python train.py --n_layer=11 --qk_norm=true --bias="none" --tie_embeddings=false --parallel_block=false --init_std_qkv=0.0236 --init_std_up=0.0236 --beta1=0.9 --decay_shape="linear" --final_lr_fraction=0.0 --seq_len=2048 --steps=4770 --dataset="wikipedia_en"
Each number is 500 + 25 x the weight over its row's rms, rounded and kept within 0 to 999. Layers, rows and columns count from 0. Numbers have three digits each. The size before them is the row's rms in percent of the matrix's.

# q: layer 4 attention query, 384x384, rms 0.108, rows 37-63,101-127,165-191,229-255,293-319,356-383, columns 336-383
# k: layer 4 attention key, 64x384, rms 0.104, rows 36-63, columns 336-383
# v: layer 4 attention value, 64x384, rms 0.125, rows 0-9, columns 336-383
# o: layer 4 attention output (transposed), 384x384, rms 0.101, rows 0-9,64-73,128-136,192-200,256-264,320-328, columns 336-383
q356 072:504523550515461480506456497474505493465505516524544499528536519458489528475514540481519497511527482486512531543498483463487504482496508503505525
k36 096:506527476558486538510470483524494534449495488515471502472492503464509473533516487491515487500503514518507540538525548498543548507536491503482450
q37 081:482482477520519516533500521514457455452516490542514468542499482541484501494498503532499516498517474453491520508489449522481515522483507475527507
q101 094:481520464545504485501496474463473504532504463483474496504528525537526468509494484478521484516492490491486544499485492502482569499487492473507504
q165 086:491530443506487515547561460479519511491518487532516511530543478509493517498516503470525520506504507468464517473471461505541504534477485471482524
q229 079:495509480538481521467520470543467537494502461484490513475468475513509517464473480508516500491507525487549477484532554457508524507449511461536483
q293 092:478507530473480501512499504519510509455560519527540499503433490471472504530484466510499474486510508494511450545509520503526550511504490534473509
q357 089:510453501536460511520504548502507522517514534466500470485540504487525520505504480493561481547538480421461466552462505492490490488498524450485474
k37 091:518527496475520512504467488462496477523490476536465451516516518518494516507488536521477499538504506518529535508519546528486506510469519504506492
q38 077:471523490539466507529495555496483501507506499482496487490547491557530487531466507474509493506520523541504522467505485489454531544457480474491540
q102 090:520479498475487499529447494500526462524464508501462511467469528524484512502518492501497473534500538539490466481480485538467454491529469452511476
q166 089:502533515503480539505458514482522505514456513524464507430534512510486464546468492491551492484514481488474485498452477491477429488526485520488472
q230 081:525506521458494501497519505503541476493474520504476471504507453505473528473473510524516496539548499469518534488495539518486461529492441525564493
q294 090:443495459484479499492475518507501446518510513492494485469494489506501518498483480506520493514483482456466501529448516485513472462496496520498521
q358 086:557491501471517481536470527477518516517497513484472486498486526469522539461461499497510521508503504465484497501495535491483472481513530514484505
k38 093:494495511458565526489531529481470494470481499501481497508472530506558513463506477497477528458491490468475458496528474541503521500507487548507488
q39 080:535506510480545505508500472516526512519461519480504482506530504516505521533526451489471481480488497459502510497547495533517468488538481495514482
q103 105:537519512527504516500500487466490472538535507516479502507488466481474474479501505456508495492519486551498468542496526460526539560502521494469530
q167 093:529534487529564516530457503527529494500508509495480494505525443497491468590541513534464480483514505482512490525510497495464508534488511497439448
q231 092:482513482514501466489466499483503514505471461484452478542474518513528500515461522497497468491487547479463487529461474517554505501505520520467484
q295 104:496559478521469487502487480489488517510508488506441520556478530545502474486503514553500509542533533481496482552500542514528523515474523514513493
q359 094:501546470514480472463499504461496507485519473457501537475449493531428515524500458494491471520515513530506471483520481526508523492493499557497477
k39 090:540483527484505490464482527507468523477492462487497511485485487521472463465485523478518495483496506475528500483533479531459495480506481463488504
q40 082:520462505497495483490539495513521473484491454469485554502514519496517453492482514464523515521526496506544494498474493466530497515484525529496497
q104 105:514486475533445507493526515504537519480529485529475533583475504451515469538497506516482511524536560530441532536489538511497514463546479531494477
q168 102:499497466509475470518492473504468509448533484503538452542442492506455530511526500531469474498510514551473475485518526485469517502477447464483516
q232 092:458543502509522511489494500528519486505490524497467521502485506526497492540497491469492538481491530499472516517512463473514524504481455456484501
q296 109:518547494510522506473529455506493491515510500457508514493502520528487504487467503517518517511492439447520477503499453529527536506480508490485473
q360 102:470514486534494511467536498504526545520527520493482526493490496496528487507527521500531538515531451471524529505470493515509513473524437493471490
k40 100:520502463539495522482472490510469488491471464529496497504519531531455505472461507517474481499501514518488481523471500450509492492502496517487485
q41 065:473457503465508500512544506453514477476477482498512562503484528513500509476491495531483507499495516519559518478544481505511520508513503464503558
q105 076:452489499508472495492518524524468546503489446440476540477496542541486493508499471486549551517543468488482466504504494511548496509483491508458498
q169 086:472503512466522530510478492478536475522458486490514531519482521546475515518489501521533494465523514539486480487452499491515494500473524483535508
q233 071:483481497506498525542499486488526470506486448506500535459479509490537523515502479455486500450524530477499504501491523548500493473489489504528528
q297 081:526510488478493492533480497498526497513463529525542537525513467502473492535476493509509479474492507484508478526492481497523471497496506513546509
q361 078:501464497506497483476497554479499459507447512536531581467480495541517525527486455498518488495515494463480479490487477496502485532487462534482487
k41 095:550533503496478522492487472514535493505503483491536506469498494465497548481506466538511490532451475525500485470510510489455479477518527499496500
q42 100:523539443505536548518483480505529512506541536485509497526543495524507512484491527497508459479497492470499491500468500456497500490491527529500465
q106 110:483501486521547444510552478482478532467514501491503481510524493507517524463513526535474564437470505502507555525517492518469596493472491506454517
q170 111:498517477529455492566477430509514516492515503499478503521508511461502513526485466539506530497477460461500469499503515492491507487462479495492486
q234 095:502491487501496517519507487471530486486510475474503530533523516466500525496491554555505486476521501502449474488486472529551466550519501506491513
q298 118:512522454482497521509481484505469485518482448471415505450527464527501480488498479523530484526506531467472520482481534510530497516476522493481507
q362 114:461486491505481510482533484504531497498532516470476515504437523531511475449533494491537518530527552492483514480492518515535507485503465523520425
k42 091:497517468450458491473475494519513501508526455491497458492499528465512482523530478463518503523521502519489478500471540462519491496533558520501491
q43 087:430507508546472533526478496499524523494498528470494501512504472505486498542535549492499567488495539472449491493502496519488489513462480500470482
q107 099:481482476475544477489486536490510510529514496479510522494477533443483461456526475506526460551493502526457535478506506516450444512518503509488516
q171 092:470525490522517482518523528524514522538538546534525502487502486467487509521531494501505474451507499516496497501483485507481469473523484556451488
q235 084:424531506530504492503486483496505526508504497519479479481497459462462500491530504493469557485517494488496499531498546509489464451518510483518526
q299 098:482527527494480512502539503501502493486511513559551469471506487546512500501522557463510462500530496476464467525505477458508536480519520458502522
q363 097:493514525492459538524477486471511544457575468520521500493538510512527466540523513522497514515502496467484542531514464472464505491489485510491507
k43 094:538480461494487491485535474473464474514542459509495526528472483479482517508475481477475510526491544510491490484557514506475517512478503459521506
q44 097:513503495509470450480499497515483541499555499493524483519493471480528499541464534474500470494496470469512519470481487540525471524458557502520522
q108 109:461489494514519473512498545484517495526538558519492513480445535502476533495503494471507509462537468491483506478502483509497479497532503513483452
q172 095:487474518497480492497508501470504499506505480506511488538514484493479537535522444509546520513507467471532527510491477472499469489471532539517526
q236 101:477468472481539550494526530450543525485499532540480489462513484482479536478511510508541493493491526521497543520489511470455476511498498519516507
q300 091:474489521500552495480493514519505500507544469487521525466506466474545499533502516519481488502508513510559498496534520535499447489478532476524492
q364 100:521517475533485500508473562467564502525484521530471562484476495498501517507470430468503541507511519488497511489489520528518484526508526483552484
k44 093:497499514482530473574519525481483478502527462486480508468530533550540516492475486530488468449470470492486458495512505496466507496464473462492483
q45 114:537481468511477513473543464426542493427537485515494501507467465505482460489519508530505509531536528449539500485508461550507515531489497470500489
q109 098:523506502476499493485521516463549497492472453491460482499497494504491503471480492501498454503505465472515492541514480494526498485515471486465527
q173 097:515527528461474484489545525527477482510536509476483510503548485488495514504468498514504499527514501461509490505463457478524494556501482499535512
q237 091:497530531512478511475515454484531464495512484473444505525516514519498538470495430488534496478527471502487527483496539462460493499490479473534507
q301 098:533520539519483531538506502472476501505492523504492494519484458452550502526467529490504508509479497521504497467500489483492500484474505513553485
q365 099:555474457490503515495474488527490527553471498488516477517517501522508507540458445492489501470494472484515433467485506485493464532467468491547521
k45 093:524541529537495565480513482492511491487517547511510441529527536480524510514503485540487512495503522466506506564489499505496487491512469532497482
q46 104:498516471488496472492515459484507486499513539461509485511497504527516485533462456477474520527525503400522525460506487496514497491450442462501465
q110 100:507502467502517456519496523498491478511497527547485520482523492507521539502463541515513469477511549497537546460544534531506508534510463451495472
q174 095:508485437509531483544493507504507487497535498512505518477506495497489518494504499539472491531470504473510479493507512536460486519521488471510486
q238 096:495474495498543507509528549494498503509498504491555524456524510475490466487499534525484484548500492474539503509512501501510483506552492504510490
q302 106:485514516482471491519510506509504558472474490517513504484496535532494498472469473516494500503485487507524488471476500543475496473521540505489519
q366 100:529491519479501509487486527530516527488487516484536480448523487537493483458511500483560460442541522536537497507481449508516482448514525484545494
k46 103:493493563551485476467446511456525478487523505476440443475494481471534522486502492475505518482490544475485563506527534497501496509511459493494503
q47 097:440531538490509490506487485536472502536501512491532464500496514480515486507500522478480474488512449499524516500519513498473547511517483505506509
q111 087:490511507483496470511513544534502529512528520561471512496444499516530484530505518502500550518471505489501504481528489465534457502517521512494449
q175 097:470492541526485500496504525524479504472558526529511478456424489517544477488492528495482468531455503478535492506494506494517510489506503503476500
q239 080:498494478493483436488440514485497497484549503533541470512533482503522473527508489498474573527476489488520507493464438492509486514521530522432512
q303 088:451514505510505480483521508464518539493536510481483480493500541454499498476507478503504507531480513519480518458522478557472541495538543542475504
q367 091:550518461506527506498471466510485540475507521488514460499578492519505501492544477501519535484479485482549553530495534525472543474506475528502472
k47 097:499504483509497517484565506465531478522458531470537476503506516533564504504516503507533516499492491531451487484500493504513476525509507486500521
q48 117:502490489472495506478553510505529515470513472463511448562514533503526497509509528483472528493477529500466502521498489499481530498503515519477494
q112 096:483546511481471513538481492506471494469527518490445490511503516536498468498498475515472488469524498527465478509443529466511503488459523549445469
q176 104:496554512491514503533526503500513476511467496498493507503479524488488482502463496468521507510499507530455484462529475518502562490504489486464482
q240 105:468506486485512469533473490496463520488535531513522515519497480515486487502466514539543487490498457521477548489511518535540468561514531556488558
q304 103:526488541514527453519502481520468541465497442462468494455491490462529505520496489493522545497497529516472557521508494502507529520540491529472517
q368 100:498464507475509432464546478523504544496513507482471492482500514481527497538518495507500514533472506486503539499504490505497489531484464498494537
k48 105:524482476496464509498505505505453530518474502533498466511511486480476484455492523442477531521466529516495491525488530524481474533520529500478517
q49 106:530479491501461519531487503499567507492486479506448506501501529529511459528516442518518550530485494468490455549447502527480483561496518511476498
q113 111:510477507509533537495523473534538489489530455462529459529533496505525509513484513497526521517494503461418474523508509498480565501475535548502476
q177 113:525527500524493474514552495563507497509524449489525499555501523522486511503501497494513526502509506498489470527494462501512552527448532508534522
q241 092:538497490471510502492524516565474471487513467481487507514505509524497498497494517467505531530496460482514475502561528462510520535484533515470499
q305 105:515534470531502512509507455516473514524504478493481499523536538533474524515498513519526521517514508499485463484513523511479530527495501529470495
q369 105:531514453509539488504467519473525487490540492493536461517442505553542485509509510473523560455490515503496478539517503470469560446461499529474503
k49 155:511497504550496454498542532514511492461508498541458464509486488519531463452538539483475527510519494481489495533497538516474517518486520474506467
q50 108:488504527479506486468488529528512505531506548523527480484489504517539486473467478516579503504469464534482543511472542477507471479531498479523510
q114 100:505525520493517511519502513535490498484468510487495484490495535474498498517504491456510480548502536492462460459473497520495497494498541522497485
q178 090:484518518502521517476566524485545464502480548472439504460512530512491480487465487459492481519470492529497489498488523486493448472502494534505512
q242 090:503455535513479496492483506479459472499459529502485518486472493500485491480511522519500507479521519472528516488504502492551459505581528492486559
q306 085:487508487484467457497505515483481559497516529512483490487538481504501525480501458496512476466486482519499473494473477533503494494533499493551490
q370 110:519484505531521520525459527495510503484443470517520519487461531459488500493501473482528474496489497529555491555507471523513463486512517498477528
k50 150:492538493474516505494504479484503474535499514487532549474551477495497540522507505539519485461481501515509512512474481523533517493477466520516503
q51 111:452549476531524504473530553548473496496477452497511538495537517512472470497482496473489492484569476458476503503508538489512530495507518507494482
q115 098:476468496473462492511485496496481544492529544518474502557493507497490507542517511485484488519498481497526521475526523544497476523506498498523535
q179 093:493493486494517493483510503491539522536533457521507467461528522460528512497492498454453518451532480537483500512522549490482464517506509466487507
q243 096:492480492483548506487504495511461536471516479516573468453511496465483496502538528461524512516517484515528428559492511517462513518513532514493529
q307 100:553509455493536558506507456498529545453509460525520484511478497493488518510492491471467513509535514541503484532482500500484537515544559507504497
q371 106:506546487530467479493503546489505481507487476517489477521508483480504564518503555486496508486493501504531518533535508509494491517499497507525527
k51 095:476504514501502543532450568554494517490475511487470507524466472468497434465517509543530483521508496554494504473450500500485497496483497476542522
q52 118:515540509481539518504484515472497487463501519497488526481491490537541502529511498485519516465492525493484494473481489540501515508537431505507497
q116 114:507455530496519448524561519494526526510469491505501513483510469499480500508540494512508523519496520487546520482517526496522492524539507496532533
q180 108:499499467564501507509521493531545510516533427505538554489556497509519526517549458464555500508497509466503515536528517487542494525542516501508486
q244 103:498466492491518549503536501469554532506506489495500501477482452499518490499520481472526485498483538517507508494496525514528473492538540505496465
q308 107:517560435493481497501477535505520527488515473550571503474510449474525456474510505528536485490483542535464572486514497507515484459498496473490477
q372 118:513470493475486477522482481510551481512493483498483500497441466490466498500527484528514476505487504551504558463533494507527484485526470501540512
k52 093:475453536510517491488492552487476476471494485512462480462456507538492451415484541469497491519507480474508492497556504500508513498498502467521489
q53 104:502482516517548442485514488503496487533495508538511471491505451466498510495545466506520484501503475469469526501536487518503514492506485448497553
q117 103:472519513529505507504455517527486473501483530473498529499509498513509514525533516534521510503533487465490489514499523467460507523483476546493539
q181 099:508508504513556504475477514509495531494487520519506515479542519491483550503516538490508480494491514474479514485521527509482512477521515503471520
q245 093:503511486542477522494477471488488499501497519511495570486522497526505470507549492523532495496462514493506494489529513471506505543514471515486510
q309 092:523498502523505507499527463536540524513524475498539510530505518452475476577478498482461506527495507494462523515533509497488503521493509520483527
q373 104:496525466512518507476485463552485473498468480483507532491439467440476456477519543510480482501498449537529491477516469466510471500505507532521481
k53 092:493481512477487504482531461479475499502480510509488480530493516486495481526493494502488507490523480467521507508567479533521525494453502497556471
q54 111:500512539482550475468510497468501537510496507518516450497489534567514503499506515480514545497495529523516473508506467477522506518507481513486530
q118 104:488512511521456490514496482499480481513574506469482513480473543477509501475512477472487496494492528478472518474489538508508567474496538468497504
q182 096:523488487456535483507512501481529498492509501452474464511506518511547491517496496537451501480508524487473495497498475506502530528511501504503512
q246 096:531507472467453489475495515513496506499517480503457451447472481498523520530499437515486520506501523501467508474492446498462495475467461485473478
q310 098:521492495440519510453512527491520469474496479522494523491552457476509507502466528522509545514504510528451497531517500477529520524494480537503454
q374 105:507549513490495513532532542463525457520487519436546476492507527464500475499482506508508519495518544553497486536472492522526485497499498452530517
k54 096:521490421529442491473474510490443487525475485522492500518510461518498517483517520519478455486525503485552493514497538511492531517496492549467511
q55 106:514505538516535467465503500527504500516499471487530468524490496496512480530492475489501487528488494487561468483474562515550474538530516463509528
q119 104:497542530476482466519490502465486493477513484487526494467481459496471497497507486495501500503493552508521512451527511455493511503488503464504502
q183 094:502470537519534529531511525505497497516464539473468501512505503534485507503472524474498518502474508555504486492484538505492499520529490419445509
q247 092:489516481505545491454467514535504469484503529522495487523526469567478534503500472470487487500450454496529470502547532510522516467518540543492506
q311 088:549499493489519499490481450549479483519498504532480499526486510494497501545510487485489463538458492509494507512502487504495540499515507522517474
q375 102:518513502490503533472491483518512497500498526502480526447486482488520476456465510487470467519480478448525481511516471485486528515527530521501507
k55 096:535511510491532506486522499493518515546558463540552501520519469483540491531543510519468503521524515545520508495478509480483525501491481473483504
q56 114:520498489492492493508441461506500473476490478492545522548512501514516521515471500516541490505481469490487521511521520483532508539506481491506510
q120 128:505480488496526541464503479509478483522533516463499485495509488515538484479462519518511527486524487492460513512471511523506543543429467503489474
q184 128:485511515486488530497507443517496465509505541457507504507503497471511538515491464499504573538488500507489493474500506487510526505519495474466481
q248 145:552518463503500501491492530513505512486520491475476508486529500528541504499533502510537547524459512496485524536497530508468569488457521501463523
q312 126:483510520527483527500525454493519491495472526506489518523479532522480517541496482480513501533479516499432485525513512549515526529523484490491461
q376 134:515506509526500522458519500492515508498525520472536452540542491512515492507488480492526517518490501496478466507498476519478522519514459485497456
k56 099:509501499506497478498489510530489511525488532495483511530518479506506510531513526440457475525492482486563487481484480492511485516521479522561549
q57 133:476485505535489499481485477496496481500515485460507520521490458483483476500509496506537492520511458457494451541489538512518506537474537536485489
q121 134:456496508462547484471511469494488505534502526474521464553476516529521477504520486494487496568509526471447500518499485535500524502498529507490518
q185 123:538539486535493489486519472519496507516486501476539463510539530484497522493495474513556521526494510486469486467468495496541499507501504466514485
q249 115:538471503491468481513495503515528458485511533517521493530512508481475521482494460461484484524513526501491492467517473480562504518536493514544493
q313 146:509502494531520511493477502561530501494493492467487483530517485492541536514514506498510527551525503501462525554460503489518520523489505499453477
q377 133:497484507492506517485486469526495455517551531480540518526559512509537503517486497475536519523523513489486477505503483474496526546470465482523458
k57 101:508526547470501500503475527465531495464512511480473556497462515443506536491529484551508494463494474503498463501538525479514491473501512509508513
q58 107:512462524488497569556506441516466468495527485508511486536506485515483492498469532518530484522518492481486520475492478548498463484518472468531517
q122 106:501503506473512466490518531469547500522471522529508518496506487488493480527489491490486504502530456484534518443534512503525535519484498487499544
q186 099:478525492505476482459511527494540494513519513503552497488488520496538494501524485545466480504511496478497520470527498509502543475503538512528487
q250 102:494512517521534507476553513522544521506532525481503524443488455479474495484472508503481468505467476468482496487549491528508522479487492495501486
q314 103:528476537556542443502481482495513466495564515485513493486491460472529477538533497522480521520503536496500526468495430490509484449488488523523483
q378 110:552487498513508462513487515483487463488506561465530486474488497494522533528488539512484480492512503499494542509507483454469497470528480483474508
k58 109:466477481536504488510506517474515485476487449530498486486466495507477493429524554531478520502527534529540478528512543502513494484512458494486475
q59 123:505523489512488510480495480490510476442540497481541497533534481511506502526522470469475466560507475478476483530494526481484510502467498511485466
q123 107:513473532474529482505489529505517516502513521530535548421485511499507501500504486492514503487537511533556503508492482534474472493506521501503475
q187 104:507515517463500523522513460482499491479556498467508541513541519523491476508523451502500527497507489463460520518508487491472506508499466464481523
q251 112:472465515480508519528520509504461548513466544515504498478507513516487486522538535488517470506493528489493468487553537511516462503529491497515480
q315 117:495473511509489530494512509501507503481500484490547508515472491504484521506524570481522495473471453539498482500544539508505472481487489432516523
q379 116:497541492485479505527499501527496508486545510501464518522487482464545483476539532453529576477490508499471516521519500554493519479431456458493480
k59 100:462526492533531520483518484530521492528503484509518495492460527527504501526490495495474490522494530499524499538509512516477464491494476534499486
q60 109:480506532483513525473474521491473467484504540462488493520503486466509506501532502538513517508501482526512514517462473504517514475507499543560485
q124 109:499494491480481515527495509483497501509509489499504532519544516527472543489524494507477443487542501480493483519528544521528517438528504454525511
q188 100:516526491495523529507462468460500496530515497490527470546545503511465501481481467506460509500508486488535448521497463462505484505494476474527444
q252 107:476473493447520472491526482484476496497495537523496493472476461479471488502524528503511482482504506481499481471531484497495484511516517501545487
q316 099:521449507511495470497473480526526542507496459491518465443513486426516441486477491492482481455512527547491479483484469494499500502482457574479532
q380 111:494495547499471497556561491516544465493498521544497484512462489481481542491487459483494485465487508509471468518494485509484523509496496465499500
k60 093:490475484533539491532532517478490502471465527456487468528474485476484481526467540551479467467488501483518549500444482535495491519464512503487511
q61 129:476509546523485534453494480504460532480554558476515496516483501523499483512479532452507484520494500477457500517514513520459564505534495536490497
q125 118:513509514486496498526492470476503525516501490455477509473512478493529555529488486494470558548456500502505510522513514500482549550480470505473514
q189 109:520519522492511497501488518513499488537474510526476463513515533491497510551549465483501535487481531489505452491460515512474483462524508501477491
q253 126:509516509484529458504518488492469487506519539456497527510489512475534512499466516509487543494503467451528488493509493464529508533532520460493521
q317 111:523546525541509491527529525508497461482516499466498496489455494476470482535488466472491528495499509511505489525431496498456467483477491448457485
q381 150:528508486510502509507556492484507502526553509493485472517531501552572497484455469501493552537491502481473478510464480498505502519489496526474490
k61 093:491466495507531519478504493513467487536560481497540471481462548563468457491463486506526499506493496525479508471481475524514521510506472517496517
q62 111:530498507505473516500549465486477503504510426487481496463460500537468495475477516530471513535528524527508494489508507485516513482504472505510478
q126 115:471514489493479494489516515511501532511459498503504420491522493430502511488524528492518500478523537503495509489495548479470476490537539440461501
q190 130:475497539493481510454548532509527510506457507518441459489475493499506505458479515487502480473472517520516493490511556513504468490540502489491495
q254 131:500458489510469518486525498456488486516493532503503476504477483489454504498496479467525472507505540501508500513503517489494434496516495494519499
q318 118:492494531518538518499482486533495506513500478523521486508475471548478478522457499510525522508538529482536527468469521552519511514516481551463473
q382 145:497498512469466501451519498484497479493467458508490516476448503465497494490488526474500478465480522537517507493482490476515501462474535481464508
k62 105:490512487470510511463509493501518501547508516515545532512512504475519516520466500459485494543524537531526471456502468498542468490475461503479545
q63 102:468491493511467491511493493500554478483510535465483434559528455543534528524501481522505509498525512486468486523467507510526521538473484515495493
q127 108:464516497498501490478500444480517479504538485534482504480470479559519517478517514542528481517551506539470491470539476524495532474539525557501525
q191 109:519539491515492525496487498483526502506533492488501497495552509509513525514500460500508522531494490497497476505463487522499558495517479553506492
q255 100:489475486517507509454507496519475479521520488467545497492484498524475488478494478514520509485457536490474489512495490511521495508506493456500498
q319 097:509491414507527497487515557510499492488510487498472492499504485486534484543508507501459514477460513486472498542480503499504515472487470523490468
q383 108:494535462488528470512495476530496503486489513462520515462519502523532503508515531491468545502465501497496516524481510501476545444483467477476482
k63 101:453448535519488499476521493470468499462501530509543494517504486490509516498495504479447503478516482503514474463480530478508524509506490460506507
v0 100:473475494525529498468516473506484476484493498490502533488506509471484504501492525477505467517516505547507495509482449500518533497498484541452520
o0 100:467504549496534496556482563571493498519483543505503477487460535479512521505480538522492517463465471498464492494478518556495505460500501496479491
o64 097:477558515481446516481514492499466523515453491508509516478592472511488484505535472550494475505505530482525462501521567496486474523533541500531470
o128 108:489466525544488522560494477492469478486506468503540509530483529532505532483479493496521493502499500497499497467450510464472496510487511536502514
o192 101:548489495506460507507491494481515476515514513473555506505512504506479473515531506519537512518519480500508499469510453494492495519492487513476474
o256 095:536470471481515517512513508498511505484510485524479450561521473506463497458519500479514456506497486504517461490498472495481519542511519478479491
o320 100:465505457486526479504524510470525539494440479475507533502465467543530524471489506481489465518515499500488507471475508531508484483502498511505509
v1 097:517528489512518487496475580534499475492520512485582477498523518516544484518486548500497463542477528519498498528502521503457515500525488498506545
o1 096:519521461523488486538485446536543487527505506519529549474552456483492484495514453472521513506537504477525544467489470504554497480507493524510449
o65 097:466483521481475495483535545449533471486485526492455475534441535490492523492473518447507537499498485505499483524523449523559489473495486505486518
o129 102:485509482507486528509492523533484517489462512450469456495504562497500472503511456492510500498466524520488414540489594504486492473509493449522479
o193 104:508494519521472503503456530561494478529509497458495497508518548450513512534494533457516481484514510489476498544479465475500513528523493478519539
o257 090:501509489506515512550451496520494491514465503541508502470487503496469515488511507521496488483467495542505475508509493514494512528497493546481466
o321 097:480483567498529524462452540501451533523522473463496512544543525498525522462503523517458526526528497445479514541487534496494473512476463533518523
v2 102:477505499510531506497511551506473509495554503499498506465501482554503491514488515496503528505518486500463542438539543504478497478504473516466454
o2 099:480463482483493471457492534506498525516484491483504520532479506470462485511486500487547464506517495511540483478472498520494473548491560455473518
o66 101:484510493503491528504512448519501474510510512470524494539507506522498520485538499555443469502495496518469464488519521490484554458499471521479529
o130 110:494487512534495497470516544553502505500527504492517487498507483457493465466469507487449522461513524509499535494499500512487511483524470447495514
o194 105:489528499472497532531515510510519497528528513496509497475512510471465487506469466479481527523510430468494484515500466527509500482482471523497506
o258 090:475513498475502500520506549513478464498508474494498490529484492510513492493500458545470518481497527505519485534475484502527515440520480484486498
o322 096:522510525493545459497488467492508527494519479486477517502525517477529519510517476481508550539500463511529448523467476512444488498495523487464515
v3 099:486442461504483530481484467508477476534546523440512466525490498472470519507540461496487452453508454528513489558499518516482504489489494499530534
o3 108:574508474520465497492513430480522506508521522535500514478504486528550515511494523483477549524479530472532505438527499503524471519470502500465522
o67 093:507523495514498520486531505470470468501515577487521530514476465529499487470494536515501502534519473473470499507494470558509488528486525481493531
o131 107:507520513490511492516523535508512506456499496468492503438488473489481538485500477515488465503502498519496520505532487503447503518490554513541523
o195 099:525488537500479492530474484533501483507467514484465487493476506490487482550471477523487485474522460487510501510489493489510515512474504496511515
o259 102:485472534500496510461434451516469506541529487492478464494518487468456541477503514532481498502486482512503486471485511477511525544557494489494499
o323 095:464522486500463486528514507528489493480489501480479491508479481526522485479467460463503501446503481501509493492490536510532454473486501508529487
v4 102:481476488504464467472517496507478501531499489473508519524501447500497518521543501512460517492469474497506518541474498503454516537539517513508480
o4 105:488480535516501504530496506484498498459487489512510529481501527511431478532486529485530509486496529523468461504485492491468468494494460505490493
o68 093:500511472501468531517533488476495489477536515520476490519461506468525492474473532496527549463514477496516523506515522472478489451485515517480523
o132 116:504531510498515478510495500506478482493516496492467473525471500481514512496496489514480492496509505523500516485460491490525474517519509540532506
o196 098:500516524461531519467505514540544481518531515498459476503522470522490520470529508477470479504496536510538434456551467514493494510522503463504481
o260 098:491492488531489515486481492527473510525505517502519486507511496493501480521509490547505510477507523478520522459451537527516513478536509495499495
o324 097:529481511490479483519515492483540472504504463548479499518486514505520463501502488434466504492527509482511551495541511481518525470488549495484518
v5 101:517471484497524521486480492503515501499489509487463505486545492492497517497483491520488529514503531512511541493481543475527513491514526523455518
o5 107:515496519493490467488521506493484510480520515525498482496536511478517547526479549513548459512486476451484529477518511518444474482534483534515549
o69 098:512489524496517467490491490504537521515502491512471496528453551521538548477518521528495475513490554498517505486489513535509479509519505490569520
o133 104:499490494503462488496501505540489456494505477476501520479501518490531508507498513545471524510482518528523492497491534524470507472515507515467496
o197 097:526547484552470496494498508469498525527530473468497529479487498491459488489484483471457490535517543470490506466448510535522465489511475522505471
o261 090:478465538466485520504511491535474481550481492456494511498484510531508494517493516482448453524539479500494500532506526480520511512513559525528510
o325 101:488517466495494524512490470494456494539533511516502501530484482540549491479506458486480514460500468520519466532504480531505498504515480511491506
v6 102:485482500462479524527498470535485533471497473477550484531519505502501477512540503508524527487511446516488475508504520497550500528504509488506468
o6 090:503495492517519481524464513464544514508522532473490497505514528520531498497518517508494495509495540510486472485505516509486485498477522558501510
o70 094:490513525514486514515492479503506518478469482540517494479481479453482470475529467500473522509518515521494520512445496517514500543500520477466500
o134 101:514541514479532539523468507530476501522528501508507469481502485565482506538496474529521482464461506494537494510487503475531488476564495501495492
o198 110:465459520496525519476529483520510503482485468496491506508511479517475469467481476523515523474533549518488511498533534524480529503461518471470524
o262 099:455524506493497528534509496499488508485533496527528493523524460534472516469475518496490496490521454480491505556514540515484490481495483502496480
o326 099:545475474500497476502497470512474482561504478482495540489488500493520499510481484460492495486494458524504481519503423504463538490508489532476504
v7 102:496495519515479494550498503469528491527512472494515517535507525450467535541480513523546531477495467491511504526495483469471498485454461442537515
o7 096:511437495474514479479503501524478467496509520558527506499481483493495469515514488482454489511473509509488517502488483477503490499521504475498538
o71 103:512493516512500515502465520521464494467501482470490497490513499468527500502531492447518515494497499478544480530505503480464525489478502462515423
o135 101:493498510533461498491506510465537542478475503500472505513463511506464490493487523487501531473533464507478565499486511492518513476522508511500498
o199 106:484528518513514484484499495510537499522490542497533481481493515528525474466495499523499508508541492456480518480516509526498486465525512538466453
o263 091:483499480503495488480478500531500529489533465568540476522501463515438509487490503520524474509484490464501539498488471478492508476461499489531534
o327 097:487508510477459497513541519488497533461485505505460469460489475525533495480509560493507502529481498531520504520533534506547530507547493522491499
v8 098:537506492506543511516527475507511489519462490552494510484509544434519490488528516494482517501537508529521442471499525474547516471515477426532487
o8 102:485445528513495484517488504492524538511490522482511486492531454564509517507464499467520487516454478475478497482491514519464475504493503519489533
o72 095:491493510520506456552525484527511501504493476497517488510524491533500495530506497481522527518511555499497538517517501466474530493506466492521510
o136 108:507532493484480517474511562479516470482508480493509535501540548460475480498481489551487481541506528508504505489514545485503526500472461481477489
o200 099:490497510518467502527468481475544490537462478527499517504464538474482507483507508568469437493494480502461528484507562459489498507506565495503511
o264 092:487508513534504512510523495473446527436525473513493461510515491494538497510492472528489458457528486503522445507524547521473514521537503417522525
o328 100:482507520482490523498460459528502501537500503492493512492486514487478498459520502501460478483478534518521476507476473495523513514530513565483456
v9 099:453493461503476484510489516510510500472497515485497522500500473530521537540556490489518490498520513511516460467516473489489468505545537510494518
o9 109:527533535503516509456504515497480485503537578511522494485481493499434474474490503475502500483466486504529525524499471461468523490537455485491493
o73 091:502557522480492491552514505514497517458484501472516492532508511501540503476458523514481489521470540526452486532541520540497466548499522471531496